Weights of a small GPT-style language model, trained from scratch on English Wikipedia: MLP 512 SwiGLU, untied embeddings.
Each number is 128 + 32 x the weight over its row's rms, rounded and kept within 0 to 255. Layers, rows and columns count from 0. The size above them is the row's rms in percent of the matrix's.

# layer 5 MLP down (transposed), 512x192, rms 0.0882, rows 95-129, columns 64-127
size [ 91  99 102  99 100 101 101 104  98 104  96 103 101  95 101  99 102  93  98  93 102 103  97 100  98  95 100 100 102 101  94 105  92  98 103]
[[ 84  99  65 144 160 140 119 127 105 114 101  83 140 138 159  97 156 177 162 130 118 122 217 102 131 176 125 142 158 112  96  84 143 145 197 131 136 187 131 121  83 123  73 104 137 154 154  89 148  80 137 106 131 117 104 163 109 137 102 152 107  90 113 132]
 [126 132  57 125 170 104  79 211  78 158 132 141 148 117 129 142 108  58 151 117 126 102 185 195 113 142 141 147 147 163 149 141 145  98  79 111 141 151 102 103 137 143 132  76 148 164  94 100 100 143 128 110 131 145  98 130  99 164 129 159 192 104  72 120]
 [150  94 133  93 136 120 112 110 119 171 107 119  89 199 142 122 110 120 197 115 114 147 160 120 108 160  67  92  85 152 152 123 139 120 105 128 113  90 147 179  74 174 182 153 128  75 115  91 175 163 158 162  52 186 106  86 136 124  88 127 133 139 117 115]
 [173 102 130 115 167  82 133 126 126 193 138 129 154 112 109 108  72 163 162 103  87 140 155 107 102  86 146 106 127 131  96 158  91 146 138 181 105 141  60 126 105 128 130 165 111 145  97 119 118 129 176 180 121 131 137 117 146 146 126 110 130 149  91 113]
 [141 157 157  47 113 121 107 115 140 133 112 100 118 123 150 158  87  95  80 112 118 168 136 145  89 163  78 167 136 155 161 130 161 170 115 148 134 183 131 180 163 129 132 117  89 127 120 127 133 154 123 114 157 139 107 165 142 185  94 192 144 164 151  81]
 [125 149 151  79 113 177 148 111 181 118 131 172  99 179 117  76 126 131 160  94 139 153  96 131  90 164 186  93 142 176 177 193 144 109 122 150 166 167 108 170 140 162 146 115 158 128 168 129 112 106  88 150  62  98 120 112 132  92 165 134 125  81  76 169]
 [106 128 104 159 165 101 172  95  86  84  77  92  66  71 118 140 113 135  74  81 130  89 151 134 110 116 162 165 112 136 179  52 125 104 103 148 124  94 209 129 114 169 100 139 149 133 112  83  90 162 196  63 139 134 122  81 187 149 113 100 110 122 176  96]
 [165 120 143 122 119 105 118 124  71 122 122 148 108  58 186 103  59 141 186  86  86 147 104 116 140 167 150 172 182 112 137  82 108  96 100 136 110 129 116 107  94 149  84  97  77 118 137 131 116 126 132 101 143 145 158 155  75 121 195 158 139 118 136  55]
 [ 76 138 142 135 101 116 127  87 138 188 132 119 107 156 173 128 121 189 122 125 100 165 114 100 154 134  94 149 125 148 151 140 108  86 164 175 158 163 111 116 109 119  86 146 175 114 140 131 207 134 154  70 132 132  88 147 148  97 182 183 167  84  69 125]
 [ 53 160 141 106 153 164  72 183 183 126 143 150 106 168  67 132 115 150 162 136 139 141 159 130 148 155  50 153  82  97 155 102 138 141 148 127  40 106 176 106 115 102  66 105 142 187 112  88  96 161  90 124 170  96 102 113 140 163 154 120 102 185 122  98]
 [105 106  95 176 186 148 137  94 157 125 126 174 152 117 117 157  95 121  98 150 126 162 153  89 149  77 173 135 146 136 111 133 125 152  89 128 192 131  99  82  72 116 164 137  78 152 209 116  67 158 140  49 171 120 125 124  58 138 154 117  93 110 134 101]
 [148 157 127 129 104  50 119 239 120 127 138 126 118 165 133 139  94 135 171  63 123 120 148 196 146 183 155 100 119 136 162 109  86  87 167  77  96 110  89 105 112 155 114 165 156  78 169 170 117  99 146 152 141 103 139 101 159  91 122 102 200 134 126 132]
 [143 124 119  86 181  78 136 161 133 108 174 159  96 121 135 170 161 149 149  57 136 124 130 148 104 142 176 124  99 171  92 136 147 108  84 113 111 167 210 159 125 169 186  97 162 143 147 135  88 140 164  80 166 121 176  94  99 149 129 121  97 121 150 132]
 [136 167 121 128 148 196 113 134 141 107 151  98 119 115 121 147 130 163 154 122 165 155 139 130 143 164 149 137  79 110  90 140 102 143 130  68 174 194 134 165 169 118 107 119 122 155 127 130 214 138 148  98 141  67 152 170 174  94 152 132 136 126 105 150]
 [ 86  54  87 126 165 200 132 133 107 168 103  92 175 130  94 175 134 114 194 150 132 145 114 104 156 137 122 129  93 126  80  99 139 134  95 125  99 109 126 147 104 108 110 161 131 130  76  86 100 145  78 127 111 123 109 132 224 185 148 171 137 115 176 185]
 [150  53 141 128 184  99  87  87 158 106 132 102 164  61 113 140 101 116 156  91 134 138 120 107  63 138 153 145 148 180  77 143 120 105 109 152 101 103 178 163 186 159 124 146 148 123 132 171 145  65 143  67 150 152 163 102 116 118 171 165 123  77 109 130]
 [117 158  83 155 161 157 124  97 105 149  60 133 130  99  51 129 106 124 146  97 126  90 118 199  66 191 128 161 138 106 255  85 123 148 121 147 134 128 147 152 108  86 126 147  96 108 151 179  99  98 176 161 158 184 142 155 145 164 118  76 149  92  79 150]
 [179 150  53 113 123 132 125 103 153 150 166 133 133 101 102 136  57 171 138 117 101 153  81 114 154 114 104 159 101 122 114 137 139 103 141 175 112 153 164 165 147  98 162 140 193 197 123  84 160  95 219  97 135 121 165 104 127 113 166  99 149  81 129 131]
 [148 121 206 199 153  98 146 140 133 125 107 100 173  92 185 141 127  91 111 133 133 178  76 128 173  84 134 137 134 149 183 157 152 140 157 146  93  97 140  45  84 162  85  62 117  69  88  86 155 182 107 137 168 111 151 151 130 164 112 169 138 143 193 132]
 [120 109 117 151 121 169 108  98 126 105 154  71 109  96 161 165  70 166 187 120 105 110 106 113 106  56  91 152 111 118 135 176 142 113 108  94  94 129 134 148 127  99 102  69 165 126 108 148 127 201 161 114 128 218 156 172 115 116 106 169 100 171 121 162]
 [125 121 156 172 107 136 143 105  92  80 135  57 142 141 137  92 159 135 152 130 106  84 113 114 108 163 147  85 156 148  98 109 115 161  81 159 167 142 111 123 170 103  73 163  87 135  94 128 145 107 142 137 110 149  69 117 176  92 140  36 122 167 119 102]
 [110 128 104 143 144 108  47 213 144 180 117  82  86 112 103 137 141 135  93  45 134 162 136 152 169 118 125  71 166 111 211 117 112 120  93 140 158 126 141  96 161 149 113  99  91  99 142 144 116  98  47  97 171 161 170 151 159 123 114 132 115 126 140  61]
 [164 154 159 122 168  58 131 111 101 148 102  62 168 104 122 114  98 148 134 187 153  96 140 154  77 166 161  78 111  66 148 108 128 158 107  81 130 161 142  91  76 113 123 108 102 130 113 173 127 153 118  91 106 100 116  68  61  92 107 115  97 102  66 135]
 [151 132  82 159 152 183 160 139 139  98  92 139 132 162 100  89 142 141 112 106 103 168  89 121 108 166 117 126  66 142 165 170 147 145 115 154 141  85 127 115 121 148  59 144 139 112  94 134  60 153 169 159 104  97 110 138 125 166 170 119 118 100  64 132]
 [ 90 125 118 139 112 153 109 120 150  91 105 189 102 122 173 125 186  93 147 122 123 124 171 150 147 151 103 123 134 131 178 114 140 100 122 129 158 127 114 184 124 141 110 121 149 135 166 106  99 110 156  98  60  93 198 145 158 156 128 185  87 161 110  92]
 [ 78  77  75 134  95 186 114  90 168 134 100 146  70 124 203 121 170 140  58 106 130 151 105 123 135 166 178 137 167 146 140  79 160 115 173 179 143 161 112 129 130  88 139 154 169 146 137 130 166 139 132  57 131  62  97 160 148  87  78 135  98  68 149 136]
 [132  83 137 140 196 132 148 129 155 130  97 106 123 112 167 170 135  76 134 103 133 151 114 145  90 119 181 105 133  87 142 146 127  76 144 140  97 147 115 179 182 128  72 110 157  55 117 130 157  76 120 123  83  79 138 150 128 165 109  94 119 162  96 110]
 [ 65 127 111 100 138 151 113 147 140 107 126  74  87 165 143 176 105 120 140 138 156 147 131 156 119 176  93 152 132 122 108 134  72 169 132 182 105 120  62 148 144 149 133 125 159 130  99 147 157  99 115 150  83  95 153 162 110 109 153 163  89 167  96 148]
 [118  93 103 152 109 117 113  99 199 139 154 124  87 136 176 124  73 131 144  89 123 106 137 121 110  79 101 127 100 104 132 172 104  86 114 149  70 136 127  98  42 142 130 122 136  96 124 138 171 120 100 165 106  98 147 131 127  79 193 117 126  85  66 166]
 [ 42 106 152  65 117 127 150  91 142  93 125 160 170 119  97 134 101  78 105 120 129 135 140 150 184 134 140 161 124  89 162 157 142 125 132 135 130 139 168 109 184 126 146  98 115 171 122 115 126 177  64 116 124 115 154 164  45 141 181  84 143  72 108 112]
 [147 179 147  56 148 135 108 120 108 149  98 125  95 141 120 116 101 127  96 144 139 129 126 142  98 136 152  95 112  91 107 115 123 124 162 185 217 146 122 131 118 123 125 176 138 161 121 128 136  78 122  87 129 139 187 122 134 143  86 149 125 124 117 151]
 [173  97  64 169  82 112 118 146 178 141 127 135 192 143 123 171 154  90 175  73 112  72 123 148 117  79 129 127  94 178 188 161 158 128  82 124 175 149 140 119 125 149 115  66 131 140 116 184 148  83 116 186 103 135 111 113 194 157 167 173 113 108 153 120]
 [106 171 109 120 213 145 134 126 110 156 136 166 122 144 137  81 163  82 113 144 105 105 159 100 159  69 151 138 154 154 117 155 144 144  74 181 137 114 147  73 187 155 102 142 176 174 155 158  95  87  80  81 114 156 108 105  88 129 122 172 169 143 129 182]
 [137 148 143 159 138 115 142 148 148 152 137 132 115 137 150  93 100 146 106 166 153 163  75 110  91 124 149 178 158 126 154 139 179 139 103 168 118  81 102 123 120 137 155 133 170 110 157 161 116 100  92 179 101 136  69 116 142 160 129 126 115 113 172 131]
 [125 151 143  92  53  97 119 144 168 115 143 125 115 124 137 162 123  78 137 123 121  91  98 120 133 146 133 135 155 164 222  90  93 146 106 172 114 114 155 136 134 111  83  81 178  80 168 170 144 132 101 107 155 162 140 121 118 130 139 158 175 179 145 126]]
# layer 5 MLP gate, 512x192, rms 0.0965, rows 96-130, columns 64-127
size [105  99  96 100 106  98 107 104  98 104 102  98  90 101  97  99  99  95  97 109  99  92 106  95  96 100  97 100 106 103  97 102  96 103 101]
[[125 144 128 142 150 129 118 203  88 149 175 149 122 108 209  94 147 148 138 110  69 150 103 100 135 140 162 126  49 138 131 128 114 130 111  78 143  64 143  76 165 223 125 163  70 194 172 163 127 125  92 187 153 119 176 129 125 136 121 115 160 164 106 168]
 [115 105 117 136 177 117 115 145  92  93 141 134 188  90  96 163 157 118  91 143  71 155 110 137 150 146 109 123 127 122 136  86 176  75  81 165  59 110 137 158 131 127  90 138  48 172 147  93 156 155 113 127  84 117 179 123 141 115 127  65  98  78 104 208]
 [166 106  85 131 172 159 154 129 140 125 124 115  58  95 134 114 157 114 124 129  75  60 106 161 123 156 175 116 101 149 126 128 142 104  92 126 169 118 118 130 171  79  86 126 139 170 131  61 165 189 151 154 126  98  27 202 130 100 100 141 107 185 136 146]
 [139 102  91  93 108 107 165 103 130 131 115 162 152 137 102 156 152 167 119 176  89 122 132 125 139  76 114  71 134 130 102 152 120 120 188 140 164 105  73 127 135 114 103  78 164 139 184  72 122 186 130 138 143 125 168  93 135 201 129 180 109 166 133 149]
 [104 125 138 128 148  96 110  77 183 106 164 147 141 190 162 190 139 101 159 109 155 157 130 115 130 121 119 116 128 105 139 168 127  66 143 104  96 129 107 136 190 111 158 122 185  85  84 121 135 119 183 120 114 116 146  90 144 106 120 108 131 151 163 147]
 [153 125 152 114  93 126 143 133 113 185 139 114  96 105  90 165 145 160 121 157 146  70  66 151  75 189 100 138 143 146 147 140 116 139 117  92 121  91  81  88 170 155 124 106 161 176 140 178 141 114 109 142 165 128 103 214 131  79 118 195 143  99 163 155]
 [166 155 157 142 124 117 144  95 112 175 143 108 130 144 122 115 132 185 137  80 111 117 118  98  97 140 124  91 140 175 137 113 127 151 136 107 178 183 102  55 161 109 121 152 128 113 104 141 159 178 114 137 154  94 128 156 131 202 154 196  84 128  77 200]
 [149 125  29  96 109 103 160 121 136 137 103 125 154  87 128 146 121  99  99 159  95 105 151 140 145 103  96 168 148 163  93 130 140 124 128 154 132  98 142 104 159 103 112 176 135 139  70 111 152  79 125 136 177 139 117 103 145  98 143 138 128 116 120 104]
 [ 40  87 111 101  88 103 129 173 136 121 182 132 122 133 139 155 127 112 155 255 155 139 153 147 166 170 128 133 149 105  68 111 154 153 157 137  89 141 168 104 136 122 115  99 138 149  67 131 170 147 114 122 100 105 131 111 132 169 176 136 195 173  87 153]
 [ 93 124 106 120 107 142 114 167 114 123 137 100 125  81 143 172 143  75 122 117 129 117  54 187 142 167  99 111 135 155 161 120 111  78  94 174 103 133 156 104  93 185 166 102  89 138 124  94 108  89 160 139  69 170 140 139 128 185 151 138 131  87 107  96]
 [106 140 138 110 124  51  80 171 182 169 100 124 145 132  82 138 109 146 182 115  94 117 113 111 192 178  72  71 108 150 154 119 117 143 147 130  90 153 102 134 128 121 125 118 156 142 161 149 148 122  87 110 120 175 165  91 101 169 139 172 119 136 140 151]
 [121 137 162 180 113 109  71  97 100 131 106 165 126 131  97 117 142 116 125 134 114 111 112  86 107 108 134 138 123  76 124 176 125 114 154 142 157 121 156 146 108 117  88 156 155 198 194 174 145 187 161 125 106 106 132 121 130 152  66 169 124  97 104 147]
 [167  88 139 154  92 137 125 170 106 149 113  53 159 149  87 110 162 107 114 137 109  72 122 162 113  84  91 132 152 105 155  40  81  98 108 128  57 152 112 143 165 164 154 100  92  88 127 114 176  91 116 182 173 125 140 136 100 138 141 190 113 138 125 111]
 [114 150 118 127 184  55 113 159 109 137 154 107 155 127 102 132 165 133 109  94 140 103 133 126 107 123 121 141 138 103 172 172 153 168 135 115  82 125 243 119  97 184  81 163  97 138  88  83 151 154  88 146 121 138 189 127 179 182 141  81  82  80 133 191]
 [139 135 170 162 109 176 124 164 152 137 126 132 148 116  82 123 133  90  68 141 137 129 160 154 112 125 187  80 182  67 130 113 139 109 173 117 114 173 157 135 120 122 189 153 125 137 147 208 181 189 171 116  90 154 126 128 136 135  48 169 184 104  92 172]
 [133 128 118 100 107 146 142 186 127  92 156 105 182 173 103  91 146 112  92 131 139 185 147 160 154  60 122 127 162 134 149 123  78 139  97 117  93 143 223  90 100  69 174 115 138 151 119 128 139 167 166 130 186 118 145  91 123 135 162 203 201  94 141  69]
 [168 118  94 155 125 102 150 130 184 188 112 191 184 112 126 130 159  62  64 178  77 148 150 176 104 133  93 117 147 105 140 142 145 116  76 183 136 186 159 135 144 165 151 172 164 150 101 135  92 129  96 147 194 130 129 140 161 118 163 133 180 149 172  79]
 [155  63  96 115 110  82 108 111 191  94 120  70 141 103  89 135  70 164  94 192 117  91 226  80 155 141 136 140 133 141  69 108 135 134  88  90 149  98  71 129 113 102  82 139 148  94 116 115 124  74 144 132 154 128 131 149 101 126 138  93  99 157 191  86]
 [172 134 113 132 125  91 105 155  99 184 119 130 142  86 163 108 143 148  97 119 192  70 180  89 148 153 113 111 129 129 167 161 182 114 110 147 139 208 149 136  71  98 135 141 106 125 187 170 136 138 154 144  79 128 120 141 165 196 111 147 120 176 114 132]
 [132 126 129 112 147  97  81 124 132 144 116 191 138  86 192 123  61 103  61 150 190 160 120 108  88 105 112 150 131 107 183 145 133  91 117 167 163 103 167 109  99 110 217 125  79 125 104 112  82 113 130 227 104 157  89  98 128 157 123 147 113 187 134 184]
 [140 164 172 100 171 155  92 187  71 110 140 154 131 140 105 176 119 105 213 126 184 105 128 164 153 157 147  93 122 144 183  83  66 123 117 168 172  74 118 104 135 116 187 120  96 149 140 116 111 108  80 194 144  97 135 171 114  89  66 138 135  98 170  79]
 [167 106 197 113 124  59  53 120 147 128 128 149 146 144 149 124 137 158 107 194 162 121  98 167 166 173 120 123  95 155 134  92 131  93 180 139 146 109 192  95 109 158 117  91  82 111 109 133 132  52 116 107 122 105 117  88 113  93 151 188 153  77 143 158]
 [119 152  35  97  72 113 154 136 101 136 134 111 133  95 129  66 158 110 124 120 188  90 126 162 126  99 150  90 123 142 106 101 110 138 174 165 135  97 147 146 135 161 101 104  66 188 178 172  74 158 112 157 104 185 133 116  83 121 104 157 132 166 149 105]
 [155  92 129 138 153 105 108 164 102 143 170 159 123 100  76 120 131  73  97 112 110 116 119 169  98 152 143  93 100 144 164 127 136  88 160 116 127 132 182  98 123 130 173  98  84  75 127 158 144 125 129 108 154 135  91 194 138 148  47 131 134 103 122 110]
 [174 102 109 125 148 147 139 117 101 135 133 212 180 108 144 147 108  74 123 139 118 114 105 112 180 143  83 127 166  59  99 112 140 120 123 152 151  89  63 101 173 151  92 142 131 204 193 127 107 174 101 134  96 100 138 170 135 167 187 140 106 126 179 126]
 [123 156  85 171 140 143 114 160 137 174 133  68 173 117 132  86 101 172  84 108  75 145 120 124 137 136  88 152 133 105 135 166 187  79 138 170 118 108 113 155 100 113 121 125 148 180 141 133  89 157  99 165 138 130 144  37 150 122 137 164  92 115 171 100]
 [132 119 160 175 108 132 114 150 171  93  71 154  81 117 110  87  98 107 110 119  93  82 146  76 114  71 102 152 110 143  83 103 138 146 109 147 119 107 132 146 120 161 165 117 171 106 131 155 194 150 120  86 132 114  85 148  64 102 155 123  84 125 135 136]
 [134  92 119 111 163 148  99 150  92 120 126 116 154 148 133 112 135 118 124 137 121  93  50 117 138 151 120 180 208 133 152 119 155 137 220 130 141 153 131 131 165  83 155  91  54 176 123 126  97 123  78 109 133 103 117 123  89 138 123 147  62 146 160 130]
 [105 131 155 154 120 121 126 100 119 114 179 111 167 157 119 102 129 164 177 148 111 139 165 135 142 123 108 128 171 118 111  83 201  81 148 101 176  91 110  69 185  89 123 120 144 151  98  64 168 150 114 151 110 127 151 111 155 118 128 136 128 105 166 106]
 [108 114 151 158 113 156 112 114 130 134 133 130 114 140 110 104 131  73 249  48 116 146  79 125 103 128 119  73 113 169 153 123 184  93  81 174 145 184 177 111 173 120 136 117 149  37 118 105 143 102 149  53 196 148 114  78 130 194  83  94 168 150 190 127]
 [135 154 102 102 173 116 113 149 150 110 104  93  91 141 108 101 126 104 201 184 101 151  52  90 125 184 120 125 131 177 220 126 114 152 171 158 162 120 105 130  93 157  80 143  96 122 121 101 169 163 137 134 201 152 125 102 184 156 138 134  76  88 124 113]
 [ 86  94  88 136 114 173 161 139  82  39 145 185 162 100 129 127 117 149  99 112 161 132 142 160 144  82  63  95 136 154 129 147 140 101 148 125 115 102 145 118 127 173 208 129 156 155  77 159 136 184 136 115 171 136 151 102 149 141 157 132 157  76 132  66]
 [124 147 137 141 121 135  98 139  85 118 107 120 118 167 113 118 197 173 111 144 162 134 115  98 144 147 155 155 117 100  82 137 100 110  87 109 137 195  89 124 138 178  46  79 107 141 181 167 133 137 153 163 181 158 135 186 143 150 132 136 138  84 177 147]
 [107 114 160 118 172 150 179 196 106 177 126 125 195  88 107 108 159 255  95 104 147 127 129 151 154 151 182 118 100 140 141  98 135  79 127  95 168 109 146  37 143 106 110  91 157 104 124 148 129 114 117 118  69 101 169 152 110 122 123 154 162 125 131 134]
 [108 136  89 135 114  77  38 158 126 106 125 143 121 205 138 138  99 120 109 104 147  46  67 131  93 107 120 155 166 134 104 155  81 166 116 115 102 118 201 125 102  99 166 175  91 110 164  91 117 105  95 102 142 103 173 119 155  65 127 105 180 117 196 112]]
# layer 5 MLP up, 512x192, rms 0.0938, rows 96-130, columns 64-127
size [101  98  98 105 102 100 105 100 103  98 105 104  96 102 101 110  97 102  96 104 102  91 102  95  89  97  97  98 101  94 104  95 102 108 100]
[[103 144 136  67 158 166 160 113 112 113 113 133 118 144  93 119  86 140 133 131 106  92  91 128 131 117 143 219 124 114 125 107 161  48 167 142 165 170  81 180 105 132 115 138  82 112 105 105 162 140 102 124 159 122 109 185  78 131 157 114 135 147 178 191]
 [144 123 177 108  69 145 181 165 113 115 106 157 125 107 150 113 134 116 114 113 163 131 137 127 101 103 141 124 174 159 133 130  95 142 155  88 107 117 166 121 134 177 133  72 154 112 141 132 148 154 162 156 137 164  79  78 143 135 154 149 105 175 157 108]
 [164  98 156 195  81 118 106 136 134 186 111 199 202 113 147 152 114 190 147 180 179 191 133 128 165 100 207 131 113 138 126 158 137 136 144  85 104 163 129  80  81  90  67 120 151 100 166  89 122 116 121 118 110 175 145 138 108 174 157 147 152 129 163  95]
 [128 126  61 149 136 143 138 163 127  93 161 151  80 116 157 153 150 103 164 157 111 113 127 152 164 113  74 130 139 182 101 114 126 112 158 158 167 127 202  75 121  78 110 132  61  81 122 131 115  61 123  97 172 162 138 104 142 134 101 184 114  67 145 149]
 [118  94  94 146 140 158 131 116 157  80 126 188 123 136 123 134 133 144 154  89 101 150 118 140  56 146 106 143 150 107 174 138 132  75  70 131 145 111 106 193 188 130 113 152 128 146  99 112 119  98 146 149 107  84 159 172  97 131 134 118  98 138 179  97]
 [150 148 100 109 140 159 107 135  90  70  95 149 108 109 118 144  90 114 124 189 110 106 122  99  80  63 119 100 183 147  95 128  91 159 155 121 159 129 137  95 126 176 124 162 127 147 128 180 162 118  68 130  91 130 127 199 110 170 107 126 134 125  91 157]
 [158  74 188  64 128  98 110 167 181 156 151 114 115 132 131 133 173 125 138 163 160 131 109 160 138 150 172 140 129 179 153 106 147 114  95 160 108  94 153 163 121 183 146 116 115 119 152 101 172 171 123 152 143 147 112 145 159 147  72 125 111 153 143  92]
 [144 104 175 130 149 124 105 140 135 161  98  92 167 136 118 143  44 164 119 135 152 145  90 118 111 173  97 142 128 173 157  80 156 162 177 166 109 123 138 136 116 127  94 164 167 117 185 189 151  96 125 115 175 108  97 110 175 151  60 116 104 122 118  94]
 [101 178  93 140 175 130 128 150  81 156  61 106 168 103  99 172 101 112 134 117 105 168 122 129 162 111 162  98 146 119 102 107 133 144 122 105 153 149 167 123 168 148 208 131 138 130  88 141 140  82  79 155 160 151 117 168 127  91 125 120 121 105 149 140]
 [ 99 102  76 118 158 103 109 131  99  79 113 153 133 117 150 147 183  83  56  97 177 102 159 151 105 171  72 167 119 165 143 158 125  79 142  86  70 140 120  79 151 113 120 153 108 127 131 159 130 185 104 140 190  49 252  78 109 137 123 139 153 126 107  97]
 [128 153 132  97 139  92  89 108 171 108 133 155 157  88 120 186 131  73 142 166 102 169 161 146 134  25  62 136  99 136 123  31 162  60  63 112 101 139 132 109 159  98 125 151 187 179 109 143 142 142  78 136 103  86 161  89 150 149 134 114 148 158 173 127]
 [185 105  53 111 136  35 100 128  80 169 117 100  94 160 129 129 158 100 119 155 154 111 159  96 124 179 112  62 126  87 135 172 106 102 109 120 125 134 139  91  85 119  80 134  83  84 101 145 121  99  87  98 170 151 124 150  87  89 154 157 119 116 134 151]
 [116 123 108 142 105 120 151 124  74  74 151  92  93 120 146 134 166 145 131 107 163 162 125 139  62 103 155 119 156 134 148 116  71  98 102 149 126 167 188 189 123 166 118 157  73 165 220 121 124 125 115 120  80 139 182 143 116 172 143 135  99 131 120 139]
 [ 77 105 139 163 155 123  84 133 156 110 105 132 134 109 155 156  87 163 151 190 140 139 171  97  91  84 141 156  67  74 120 122  88  85 178 136 160  97 163 192 135 102 124 143 125 121 151 120 158 119 167 170 130 144 113 139 154 111 132 121 165  77 173 171]
 [133  98 101 110  83  87  57  79 165  85 142  98  87 147 139 142 136 125 114 144 140  78 112 129 152 146  90 147  80 129  99 168 103  89 146 109 124 110  99 141  67 172 154 159 113 159 123 102 109 125  99  93  97 208 112 102 133 131 142 136 152 155 127 103]
 [101 162 110 134  50 111 174 137 142 185 205 184 138 155  91 142 152 146 137 145 120 109 116 126 154 181 110 114 197 164 148 136 121 124  78 109 159 180 148  95 156  87 115 106  98 125 139 122 130 101  72 154 129  87 180 163 115 151 158 176 124 131 121 134]
 [188 155 162 174 131 158 148 168 132 158 147 181 103 160 191 134 176  69 106 129  53 140 165 146 158  87 121 114 139 137 132 107  80 148  99 174 106 197 129  67 119 109  88 156 172 140  90 136 100 186 177 162 112 109  93 153 163  84 156 127 134 102 108 128]
 [166  81 163 133 119 163 104 155 138 128 109 151 125 118 133 133 105  90  87  96 139 133 166 113 137 146 108  82 123 123  97  59 131 114 156  91 147 131  67  80 141 107 131 123  89 114 129 109 159 142 138 129 146  95 114 145 117 116 128  75 102 123 119 153]
 [120 119 137 115 144 134 109  98 102  68 148 155 151 134 120 166  90 109  76  93 101 126  96 144 123 141 190  62 162 102  77 119 156 136 111  85 157 126 131  94 132 104  89  95 123 130 164 134 127 118  89 100 162 128 111 139 117 114 133  30 123 108 174 135]
 [124 145  87 164 156 133 121 136 178 123 128 144 113 141 156 149 165 203 161  90 114  86  70 111 159 112 172 114  83 182  95 158 130 165 145 111  72  96 106 108 124 134 167 154  90 146  91 209 132 107  74 115 164 125 123 130 179 127 169  28 138 111 124 151]
 [126 125  55 122  84 146  73  94 152 159 138  64 111 140 108  88  92 107 153 141 132 122 177 194 176 105 165 161 129 115 165  53 165 144 127 131 164 164 162 151 142 171 159 207 106 137 116 127 103  67  74 135 109 182 132 158  93 126 118  92 103 167  82 113]
 [ 94 106 108 108 147 135 116 175 108 171 123 121 113  99 167 112 160  86 128 213  61  93 105  77 159 104 118 125 149  73 166 154  46 158  73  90 141  91 143 127 126 139 141 180 131  78 138 122 124 145 145 120 101  79 176  72  69 136 106  92 130 138 159 124]
 [ 86  45 100 102 151 133 110 100 151 100 152 136  88 121  74 155 105 147 151 149 118  51 128 138 116  89 103 100 168 138  48 106  87 122  78  94 127 114  92 141 122 169 135 156 113 122  78 119 140 129 139 127 146 178  90 159 146 101 168 154 119  87 135 145]
 [152 143 130 124 165  83 110 139 111 137 170 127  99 152 113 100 210 123 141 166 146 195 132 155 131 189 124 138 102 155 164 153 152 109 141 168 139 146 163 114 117 141  79 122  96 126 112 127 168 170 128 132  78 156  93 186 119 131 143  95 150 123 151  62]
 [145  85 142 113 163 156 123  95 111 131 131 166 181 101 127 114  85 118 117 188 159 132 175 111 131 129  84 108 191  99  84 128 142 124  87  95 182 146 108 109 207 144 126 138 113 188 206 154 111 184 130 117 155 107 126 115 126 117 119 136  76 107 154 140]
 [ 76 182 131 147  97 108 128 133 121 137  92  84  87  99 153 106 119 132 117 104 126  84  91 106 108 159 129 127  88 153 110 123 102 144 144 160 232 123  87 119  83 150 136 116  95 133 135 122 183 135  99 107 196 177 146 130 107 156 162 166  77  88 180 123]
 [108 103 146 128 147  96 120 207  74  97 142 137 130 121  96 117 107 140 165 126 158  90 127 172 143 108 176 161 156 124  82  88 168  52 110 111  90 154 139 118 107  64  91 143 127  98  78 170 133 158 155 138 143 127  98 186  48 114 152 107 113  89 148 118]
 [134  89 146  47 109 119 145 100 134 142 141 137 148 174 167 106 131 175 125 121 138 155 166 198 206 160 125 170 172 134 129 119 150 128 184 141 142 167 163  42  67  88  28 108  95 148 184 126 162 187 187 130 160 119 128 124  99 140 117 133 137 165 182  84]
 [166  85 127 103 149 175 153 142 163 110 146 172 104 180  64 128 125 170 103 113 130 120  91 127 133 144 135 137 153  90 105 115 109  78 172 105 191 150  93 122 185 119 105 191 112 111 118  64  94 159 140 159 177 128  99 184 139 182 168 137  96 124 167 150]
 [152 115  87  71 143 128 114 124 129 112 133 146 143 143 123 153  93 120 207 144 137  97 112 119 100 157 141 102 108  67 137 124 156 134 117 144 133 137 156 120 150 136 102 141 111 113  79 170 154 208  95 118  69 130 180 118 144 142 145 152 130 102 109  99]
 [118 151 226 131 211 107 153 148 136 138 174 130 131 129 176  87  85 151  95 173 168 136 119 132 102 116 167 186 104 153 137 139  66 114 134 125  96 146  93 155 122 115 120  99 129  98 169 118 126 174 112 123  80  94  95 126 133 127 121 128 118 137 136  96]
 [138 104 133  99 160 113 127 148 114 112 115 103 157 151  88 153 210 135 100 138 137 140 145  50 111 135 146 141 137 114  93 113 146 142 164 144 153 166  99 167 147  92 180 128 125 160 104 197 139 139 119 147 182 139  96 145 100 104 103  59 109 168 113 140]
 [118  87 181  96 142  81 127 162 159 105 103 145 116 139 124 145 113 149 193 109  88 108 119 115 148 124  65 124 142 162 131 124  38 135 142 215  91 144  83 172 129  70 166 120 122 175 101 117 103 129 140  97 120 150  76 166 131  46 146 155 118 108  93 142]
 [149 133 178 143 158 183 112 110 104  67  90 148 169 174 214 157 153 111 122 114 148  96 140  59 132 126 134 130 148 101 128 136 122  88  95 177 108 164 165 162  91 125 113 104 138 119 157  97 142  85 105 126 138 205 139 101 130 113 109 102 131 169 141 125]
 [138  88 112 136  89 165 145 132 127 101 145 193 122 166 114 122 108 115 178  88 199 155 142 129 123 107 155 188 193 130 149 126 190 166 122 139 158 101 150  78  92  75 103  94 131  95 180 105  83 138 117  99 189 172 165 131 180 133 122  85 113 155 131 142]]